Weights of a small GPT-style language model, trained from scratch on English Wikipedia: 15 layers, vocabulary 32000.
Each number is 128 + 24 x the weight over its row's rms, rounded and kept within 0 to 255. Layers, rows and columns count from 0. Numbers have three digits each. The size before them is the row's rms in percent of the matrix's.

# layer 3 MLP down (transposed), 1280x320, rms 0.0323, rows 269-283, columns 192-255
110:126094093148137107143158115119151113159099111134144121128125114087142159078181131115150104078131075155115124110171083139138106139100121146130162128141117106150117117105130133138123152129161099
100:108155091162135130119137097110119099128120112137100091152158118166133140117129148126175127145140130099147126140144175129133143102130153154134129158083092149158186149146138140126177161123083191
115:111114071112092105156149113079142147135153105143149146136110134163147129161113142131112153140115113127145142175104106173136138165119092156139148113124147174121125182112124124134192179093109133
086:131100107095101150127143102107105122151143161124138105131158125110119111175120123097071107163104146135139173116142134079120130080125110110107148126106093123177167146099102119046126066172111131
086:125143158109086098060100112137137109122167141123136097105117107170120057138102175120140130163107100087137117121133137157107145094143144141129128132129135117129144135140083188161161153121128122
107:161121155207146135170141151097139113158120127171143148096132153137116158121135128136126121157141087128113146097127143146111117098086098152131092087147144169101145104101136113133120158073098096
082:132118088123089151110167126151186169117106110112149147117128141117158134146140107149081139114109114150139130080130121161141146158091153116123122117132105143140128142161138164076112139129146129
090:164102125128107115093115112163106143131134102127166135090123114109116084117129112100106108132121118117148120117154148115107100154157152140149141118125134117125135096090100115107115115125115117
102:133132150151140124126138133112106177126144108153101144103132092129068095119162067108118115164077204091158134122170113166134165125135120143109138150104102127114130122190139121150104162143112132
101:115131108114136091111153113075119132089113116152138139120113148092129067108103148104145119132098160113166156127136122087144138118152104145075110088144122153160159142125170106122143093099131129
119:164111124117148109115125131237129109128152146173143123120099113139137045062131111137092106128127123099124140151134109176133134145116110160126118120188112120109147123091121123157130139149121149
103:128096146130101129146123132110135123136177125134145140142132098104141066111115126121119118117120114091143136136144144116098083121111136146116132171056117144148116148122102134106127130119084161
079:151129116075190155113092126172091062100137148154091145126098112138121154117119141116160149131138139126129109123105154149120142149159101148113109113130128149125120145132110070145115150119125158
114:123158123136102087144093140180160117112119121151118154077107117120147069153118104097167107134131123132134126113115119156150113143125134143147112112131124106157121090093112076112136124178094156
076:107168126120156120184135147038148155081140113138119111148159115161127179116091153120179117085125137103137155109124116164172141128108117164151166142122128107126106145143097123140130146100077158
# layer 3 MLP gate, 1280x320, rms 0.0376, rows 270-283, columns 192-255
097:101081157095166073115143167122100123143135121088150129129138143100144105113140129133102120140153130161140121107078127126093152095120144150184146126111149128152135094092135154148155144121103110
118:158136109155142143125095103131131167158147122153199157111111115107167128146130128145130100143120114153131152109121145119130104155130148137080112115131149147135120116153123065121083149134139167
080:124144171139120130106151144081124143119107122113125148139129146133088123142119141130104119130127117123154178107154139109150151087140123174156180122140121129131119122131122070116187075124152108
082:091104152121129151134123150116133144125082143151124138160137141099113122106116114131115113153097177095098137178154166166118122145115147134170087162175153112126119129103137097076089107122082107
103:093128114090123100086135165135153121146135115107152126118140129139129115113114135156150142103119130152157113131135124109131125112152084123130194162139158139140097136157165127114146155090134165
076:146158090120130115102080131121150168105098156134115107135119137112139138134158134126124143133099105177104172072094098149175148109064147116107129099099114135156115156091150119142169149117123161
087:072123171071184127134124140108134111139161146126111101104118133131142142107150127115188167145138131133107090124147122135132160082116125129107098150149122123135110134123151137138113139188123098
099:128116121100162129096122154157130145117138072107152152116115110094164122123113080080114125150166150163101115123143097136106146106137159147093083109098116101160107124168112119142091128187091104
098:110191092083136129135164103124087140091098139098124134110129141133155127097103128143174127085108138102130161118125137160157125140159132142140165124153107131159135119140153136075136097125123135
130:101077131119113110130114110150127117112107118152114121114116143092121145131147151142123185150122136113093109095124136143072139110108135090129132162103108126121163150150138105091108122116131125
097:156144116168138145114155138171129130134155165113129107125114103092142113146161105106134142161170110059143129145151151149092108145146143136140110134111163130123119107152123137117096121158103101
074:113165102085135125142097147121110102138128155154105139111103116148171141148131131102086149103143127113108118137086084140090133122111164138218115147120118086148096147117176080135124095157122171
142:104129105131122099102108136141139133107124092117133145086117111123127129135152118104149146082128147181139109130092100132128123153161082138127130126108130133144117126149116127112125120152115152
072:140128082118160140158142165142100143130110105126112127169148143151134120130121139088148129099140123155157131163127178125191146129109132157146167182102169112100128110134143063130101114133126143
# layer 3 MLP up, 1280x320, rms 0.0369, rows 270-283, columns 192-255
093:131167135162115112131149167158165119088110115118117106117146150122111125136183126104132096139122103118160092146080148125174127122152169100168112112139091114179116142163117154131127143123136155
108:123125124122148111127065160129141092129131160118098118106122104082104134115113107114158109121146104122136097104125104114130141063155145099144103123131119114165130084167133134108093084148156099
082:149116119122102133107133128096136073099139127141127175105128107118105108141114146146112175162086138119097133086165107172107135096143151137097137133120136164112116175145131085132164112107159139
082:113100132124186099116067090113139088130109133126145138084124136142102137172106122101119136150178153102156140055147115118167114101132141117152178121111140120110117139087111115134124167163136100
105:133080154159147145162139136089116111112122110168162144108131139094085151124106157134117117124120093114117109159125142121152140099110100128105157093142100163101099144130087137118122135129147126
078:133140127109112117124170093146109088141142156076102142082162134122128159100119105133158148101135097149085128170125115127166111141106146139093147116118123125164113133154130139113127156133095115
090:098139173103139095204167116084160081123143134117085080101139112170112123120135133109115150176120127107131125140123100144078133098103106095104099154135140121134079159109146104119104108136108108
102:125104144158131121120158150112145159106132101101100160120104127139134116112121167124163154139146154133115161143164089137098103114137130110162156110108122147165155129137101133126150129117110095
097:121090089098132129110118105117110130115083123172142122129134206103113146098100100109122139088127125156144134083131141138140103148156113156087088076151129151136132149131164117139137131150129111
130:120082126136122101125104114151161083125172145176122128109137120127144125121122095120147135110151147110112144111107142136119127126075140110129117113132152121105144160082149072098122142148149155
100:174135116148155141128191135157093136147121141143149119120113117072108095114135074115109134146139129118145151179127119129124148163159111117132128127137153077130130114131094120079095105170133109
075:147131125150119157128145132118124114097129149137132064154137133074112125183092104079185111096174104166108106079128118162130147125116125134120148089098105133126145126104125131119144127168094116
136:112129122141127110108110148145122134091142118133143157104108131127123127129146120125133176056133136170130102116100095127126127130161079152114131118102120136139109137154104131114116127135130144
077:126091100161082138099134133129086124159124131133143139141121153129116136128123127160122132136049112118098112116125136134086139152138104070108156126134137107104133124123181125161123166162161131